Weights of a small transformer language model: gated attention.
Each number is 500 + 50 x the weight over the matrix's rms, rounded and kept within 0 to 999. Layers, rows and columns count from 0. Numbers have three digits each.

# layer 11 attention value, 256x256, rms 0.0556, rows 0-99, columns 128-191
516536480506516477572481580500451545523467447462543426586509613578474494503502555636420410433493556521423531457480431468442476462476544493502541439524543576543458499461578498477511487468548579
480573446452412533500534523488504425475621538489532516508494580561506510336448594501451558505525569379496455535369427423435513493509614568532579568444525407537455458471443593550461511517481536
390469497519389450538481540528564461550501488542439492416527508482492579598488532536454525491604500484483472498510620478435501559450481589523422608549473522467495496519474583483551474536501536
542526517491561600495511490575510579539453475507511530491515508409515475486586585501549587459471517455457490493537577435476586490488527456454525457503578519484506621439483450455460483543484455
465478502451498595502443445509540524496528488492455476543532417555517474546484507497484432558537529440547490500466563506485563526533427485562466487471533565561473585539518462499546483509480500
470460452527475535577509520444429479490542510531504459524520564510565514481532453476490451537532484431454593493494488545610464552552574499518525574458482536504521541453486433544530500487505497
504469494500441564525532511562474504507484559509526567547486438501599517583509550476547552502486480553524503476513535512538530492561509552561530487430499462457524451584519490503544558542465515
451500476513442490537490540497483525495508506538546508439389469555466539457439537541441464433512519445560475450480516554460465526538516497464520587571544486481502488466518472536499435421426482
513481473467525572541517481495492458554502538536556438493482523509457506566391545528543450527544571487525498554518505470519515522494496503458534410504469525542466487400443522488493514482596489
506516491500522510511447478443532512377520394485415420574494538613451437490574425583450508525548495521407505555566542491459549428494519489524408492564479498479493567503530473616499493476407554
501410468506562526515622559433471533575421487495550490528515571580422476459529500508503503499502498488420515559586400523511511465521548486421529622486418501522470417540541558445608455457434537
447546505483479452477475523594482626495542511570504485500480534445582469466480533537487581496543432406533449507457448551444526521494470438435523507521435375453438479555485441538449430534479425
492451563484531539576515513458459507483542596453503535471526480541617439391470560487536458528494458438438485487531461502511618544533545502509589531419547564460615622563559516460451548484464515
546474521472521397530550502513514553523539502480533623383545528450514540484451495477460489449559556500522516483532543459474516437552442532595531528569500500540386537402525541522446458460536495
514523405443551428488512464477527487547518411438486475486507590429482552473495428544533506545475429406451542536503538495469554449486480573489578418549437560568488445403602525440520455524554508
511490521471472539534587491432614521570504484485487486490494511522586446433480509441438492496548465602511552510584485553484449435542434416538435508437491398453463505545484457486596549486496473
582522481533496455499495579496471498474534616446422443486527521408477458530500552485522479557507521461552460518508494430514542405459509555420482612525598532459508521541509565589452428435466516
494426532459475426512529467486512537556544495476437513494434583448520435470436482430477467505479466503469516559585517575485472565415548476458580481574513520510547475407514547516427497509542487
560488504533467459505504464564521514522376470421452472530450383509569528467493539569524446530506554430551412551507518516462511425526504543464500554530575490517506516491464602538520520470498486
517446500545505621579468502480510522482546472508454523501503576491569543448454534539500497540472403420532508530577587590558506554560486502484554523429543481475450455539480406576398531475483492
516495506595470467567467493507450453445540461496534519449453415444459490463474559551529514535529513502586501522499540479568395507597533546502464550562614471511453488462508456563531490506499495
449515528465492490417526531559542556553487491545489539488544658541526493568478582478532415449465413519560479549517580347438526509529528489460569549509541352455443471464570476475603472487623585
478470456478456488394458493495507489550524468487475499382448487495441512569436511534451484538514498483420498492548566521529504506486433561488453547521459481552444531511444556533532497550507475
451525564549461460550518475355523534501500536506521567468468468441412517544525489446484448522575519545544512506396490542510481539472327438449566538561429461473543510549453537487462537466533549
485454552566491481516510415541543471554533502535438440508530470532546489595501502444436447456431515512517597406609465421439455534542512537524415511474508491501456526470489552499506466523521571
458439459565530556610486462463425481511532541450503437417527481520481552524525471559505540504466481507481435510487508455518357530437515516562582515546437510547444590546420406533435560485513521
513503540500490458549514447414458521464523554391413544492462483447475513485544576519391542511516641513599504495424500436501510465493498417544437514481539634553594456482512519485560492492439557
513534430513465436582556490485542510457473561521435506654494477527573523418474558477539546408530592510553555458489479518498542482473501595522432519537570636584568523497431525468490512449433478
461525520526537480523452538606480486554504413483569563539570459484421492531553459458468554440565574630525548361545419516560442408443507501531467402482576476419412518470607439432502447585398564
515429473429404520480497587595582501504443468512493526494555556398508519390447488535598539487475435471480458464517503477532524425518490529543524401558563499441437545539628459602453452468509508
503555519482682460543508463484513434422482469489521562576412520408445458485500462393580554549580550443491572466503445516542476485550532444474485529480570563489515504558453547457463491551443436
480505565495447525512517499483455556501519589452516561403493493489593472519506510546476480573462438528574465578528531509525495453497403513465512450470559462488496527505492424499482472542530519
498481444521535454431459513386453529472465497485537491384478488537543526494520476454478504488499468451507464452501547486521494464451503557586464523573479427492618490529427519546502493462512511
515477488548513471569531583499447462480551477521422466505496501496532574559504536527567488496430403529454483482466474510487548466538456482484552510527487484488404492447613465495482455464479506
436525466441550442411471542476431471491555538476448461481435549489491448543489471472501569536518478531447450505528492550484454570561512502430572489547449477497431484535497500527535428508593500
460585559458446556486556410485632511494443481517412476496484526491511490487537457466514498575616537488463524466504513543452465528539581551511447533456463449519524482468513517522495503430430518
474439490421546459466474418467445477418588434548502522516535643630509492462535438487513461530505468449487430517489521441504525429446608599496525433478489546481560583584585578523436505452510488
467448498521546517423441436554530550492553476524494530520426558469455537535459591502517433544504449520618517510519460493566539494538523463511487454485509511525456438545503522401626495587508432
415435418586597518500501531533439517516587380531588534551440403531573587559507575551497464430487555527529474519466481581526446515560478439570506448469508493482463468481448463482467456460449563
471510402505448445501547486493546563461601510515368555512460469521490467526500495507566562424550556541464504518548608422473476534499498507471573484469483434484492466426465427492530535466444545
450507460542467498485519547467435507524536496549489476508450599553497534480502429571515498491501545577598439543430493481545499520521520445555539506512543507478428468505440453492507446525544550
381496538422484496475516523485584573525482452554462518456456527436505445609452566533595496554510504454507520496579549568498579488522520471459479484494503485437510523532511492525572511541488483
555480484480411544557513560411543555485504465562469527498529529442495430472491472533421443409530510471558505511519534459468395624474566501465514463517460491474401470505537524471405491528493576
464492476511525460569551565531489526535503475523429450424474486383579426482578594532482346526515486513473537559547494562533569514420531504421492450424468501494435525496487462479519491515458443
546372469513495491505394448477459527525536477486476587505415571544443517491524547477524531446428521505514440399528547527481489514529589495531493538584523487570424456460481449528546502523418528
493397498507532501519469505514456461541542541555498507421448497489341510438496532494496468499475512486470483519508540514498483485494382546501513488511465570541439548479411515508463554504571449
450502491508544521534505535499486529493482568513467505444465568528498519443599515545450516535431459416552506479467541430560526478537459619510497412613440489398509573513522441565455449551490474
401522450553430667461467598532594524518541519570548402492532557489474407399552477490468438540479440449498496543478464480480459460538551506523485534551522429464461515501497514442464398567513475
477423514615431521435468428558536448554423546529593546468576318568509465435514458367626523475392533478489519519442552541494416491575440540500558485409455392435594464513506470451608545447456474
436562464472455456519561427487572471512499551501603559583466524543429499634505531454525589562525489512452505505513488552431496440492473423524514474506482510414541416584539504435557547506481462
555545489489456535555442566517489448530512467527514440514482474555518561505438398437475553419523449518495528456426522559473490478511638510585511436543487541512504461551434580496484451444422545
461479475517465460531519508445501469566509572481505535530541480475486518448545469460678515515486513444522401542583547530494413513505507415584512545491589531551489484466500513545484556494573506
544501518619426569530453486512550455499536542578492542502552543506543395420450538504528570484497354528573587567442478612438460585441411533504555520429468593501534431549485529483516534560580417
476430596645597597542415484455491523499538493547499456499497510562445581459463497609616564547557493444483530529492472495456432651537504486597493460531498449485479435410478469474527450530442540
492398425497482491480512526565377496518522420454473426486579510428587544477573482519426489496408394509463516509469559615500447482571526421524541545515620491551488589547456552461538545576499431
486469479465571423462524451552448512510510525479450565545482492465526564570413478544521592502445448520585420428571609512512509481521490521521559524438609446546545555570470462449496538540437437
533437504464517435461496480531493479481582450457410570577514460465555498599532517411607564415427487484505459457543456509494542483491434503460495474481453526532501510468519584538487480517489487
519633526504496488501595510514531479563492579484420540491539422490519458500523452491429487405556476432501603487440478559416591611575539664452434505471558498446498468521518628438490484524483537
519525513488511550515446534476531412504561557435456574411462501530571571433602456483481490591521447427570496436449452451505471520476467441539447504528501451482443475572451436468527497509390438
500447469496504459503475493400513455593560466557460455466453559488374567527510516472590433577515476477525498481557526447517479548477554512547485479458525435473457424462489475483428463603524473
538473520563462492420466540492528514516540458463455505351436519503537548514472456485486474521496435584543518425546460523470529514588430524496484521551478429536508446537557500494505494508484519
537527443475443496400510554543505482545495484466518524531529521473530418464523473533410421503499486544450501462598487489540473540455557494523514475461502494596413451543528594431542528492546476
488479487495453551472407498517489489612495537464494518518492477502490482459463519483491409481491457545465506442551485508506600507477483493503477494504464443520437561481484510479388465572523565
439548436562528462509547509475567497507506419475436492426506574470564505469493524493544492592463462509570468497484564546453443575532471472552488485595554587469506429439533439457425473512444470
505536463502477476478490554451586522629433553443482517566496492452439453415451553511498557613523500470471405550546607407462526484396522513584442407578445493530551455480506627556456546459470583
534431406519528456532439518519593459516492533459563473517471458545612527468437521527496443457466510554527470587443463483508529464517514504390480472447486539465536504487473484506468434541557484
381575489492511464493507487505467513444539477568590462510378550503417501563536525539484461464525509411504426434487543542457521486565421609462472512582454469482460476519527480575416487478488515
494460488568479570488523484496490504495536487544458493577482544496447498477521529521528476445514538586563486510516643517476501518557577492462512452359476527604498441481559459478559522521588534
473516418504529577475548511505465462532512452526470463465478455530603468506529511349438398582545548483488544524524595455487436443529505493501477538489469469479512532574484583460561556509601536
438521564440443571465462417421496518537422576594590522498525433520482502542579551570448500520570465463461463461452472518519566498492492466507541467484398463481489490563567567592554532586476553
448576547477453566600471484409530496528434518532514516501534578570470488600519473607496512597589491521493471584469472395489530566527522475543501519512558573494485537548473480552397480503471554
453572559498481594515507480519450462423460476508577480640586549495401525434523475526516498428409547604502549437485501423531467530527586546494442416442440522548449420370486540418509487432569535
507463528439545459508474467466549490456450520484552433487493508502358476463530450512527493512489470489555474612460477528474446406501478520509513469532566523551460587455637509466556525515544473
558420445481570520490473493516469532544419542494470527673561572583525544538503492558509627521553462622441494459412452481447443402480538515454491511555391514501526486445564512423530483523412531
503499530531459469629573544502433473564375517416473451374494461428554521476596485504456555500471509520496527439497496540480480479612459578496509495442565495487447547580528391508568527510519571
492524482536470499515538547477437562514524509460514450463550474457552568503515490537446524489485466525489608449515566494587463485485480461530508564466532495553543587487479398541500541595558507
453579498474580428516533613543609450455492522548546443527568535489557528552524496549537530560533476480398423488406466528569504573509552579467454531440518406484445491527458571567541497468540506
458474513492453542495393540555502490488450456491582502444493386458486476516560442510461489550537442414514459481453599547457498443536460523505544506509563524467421553571589497547433560519542475
511484576474474461516489522468636483526525505434462562439517488585487485460481482506563499540555512505485514446515437533508556485476518525533470523503508437443442506494499419506448491542520457
526417469519488394382450429505543467524419462441477595560497469540511548479443494512600477488499482528486438462451536505436629452526472455540442521508563539532362498515478569517450500538463512
502608548606545495518525524446569465528510569491460507467539510460446520505532481543522574620517573546518478564518482496565454538487481493536442444454510501432530624508499485466453413517457452
462570431538550522613620452529464487497544336472481452502484503516480576585521468411512486552598557558453555507585519520477400474503435509516505493461595455433589438543487467536414465459477515
489432461454525449600419475437497486515447505546420510432521533374421485490528519505638622537469450481519503490470530521571570532479498496501472467539489623516468510523506516476465514535502485
442512479456473448528556533547509477454458453544518512486589500498507453511483520534487472454515481564473424529517493521451462494542566600508505534587575571415486534568556480502515491565522554
408457513538511516529433542453513462461394473509515471458489488505514538432577519508537554544494500548553422450467548665502426533451577497514516431513451517541489424417484472509550491535455522
557501596445461414405501458626526570526552494511504486687495477457454520510405435450584488526453562429464515565432472490563535524446482462572436480470461526567396483415584559429443591538581477
464528450641573475521519458564465390457452524472435455525436436490561563577536540478497394459511489544444631618544498432581476489607412579526447492522523552466389541502457485549456442520515434
508472517432525502398433399426484527530387498518458443432502510558578535578501504574528487487488415544459476521448643606500569562508430481491480592525494487523504403427502691602583543502532594
505539427419507545462497450588520415508429560599415535433432456583591472518420496412483428481472468513564492562523471568544503457516454449523425488505450571503566493377472435484475379539559477
558583460442556528522502436453609540536424408433466446628557554579547541537541465472519456482607558477506445587463560461453505537492512332548444503495498583507417531480447489525461464503523425
493531542434502497509498515551500486539398447470478507582533454474449484473460482493415539440502532458512506439493509487513423408497466534548407520476414502507446523593505482489484536478492538
579431510410577466553504454458532462398410472510526444419485477432501472492431559445511535605540537469516474434466413554440559549454518458470494446485550447459527543406493556487507394474460449
466520472444534615505465495455413538500540444522510473482555619535586543458484463425446512578424510445531496542446526468495472468461493590512546423538479539490558448406553506504481476378451501
406519620423534450445543439524566481529493521535482541476503484410513458548508445472494564580493396494470508492569469573598560428445476591508400488446453500463609478514556488511486502543474458
570506502534465484524508499416470509474420354432555547476484484494430437538506589435571421544470453548457503468470555554496418492477487500447506530427519504472415465578469626495511515494505541
526524502486453503491507506486492506493478482608453586551444523497481479461586490573500541552565512516580540396490539537430432434519399588476548494529477456482489550483538448512481551485493506
457547576515484495570520497491539479556416461544462462431529455465480469524514549477510494532488581488533480449471493495508520478609442491496606537519557481397507482514538437485581503449433410
479596505515551544577518443412524486523515476506490545456491452471601503524577519421561449420575461502549526477474538502530546441557475540479447512449445579501468511457514489505535497476482490
533552499530467502451543506560505534478446440553520472464486574547477459426504405567529512494562536457430370529505496513420541423472454515476462492441450315459502532544445539517462402437446429
437518444530460482483445444465495451601498490495530484610473474520482497529441533467594501512463494507508504494447550503479465553505578448541579579541518528458477519495353476526513495483512505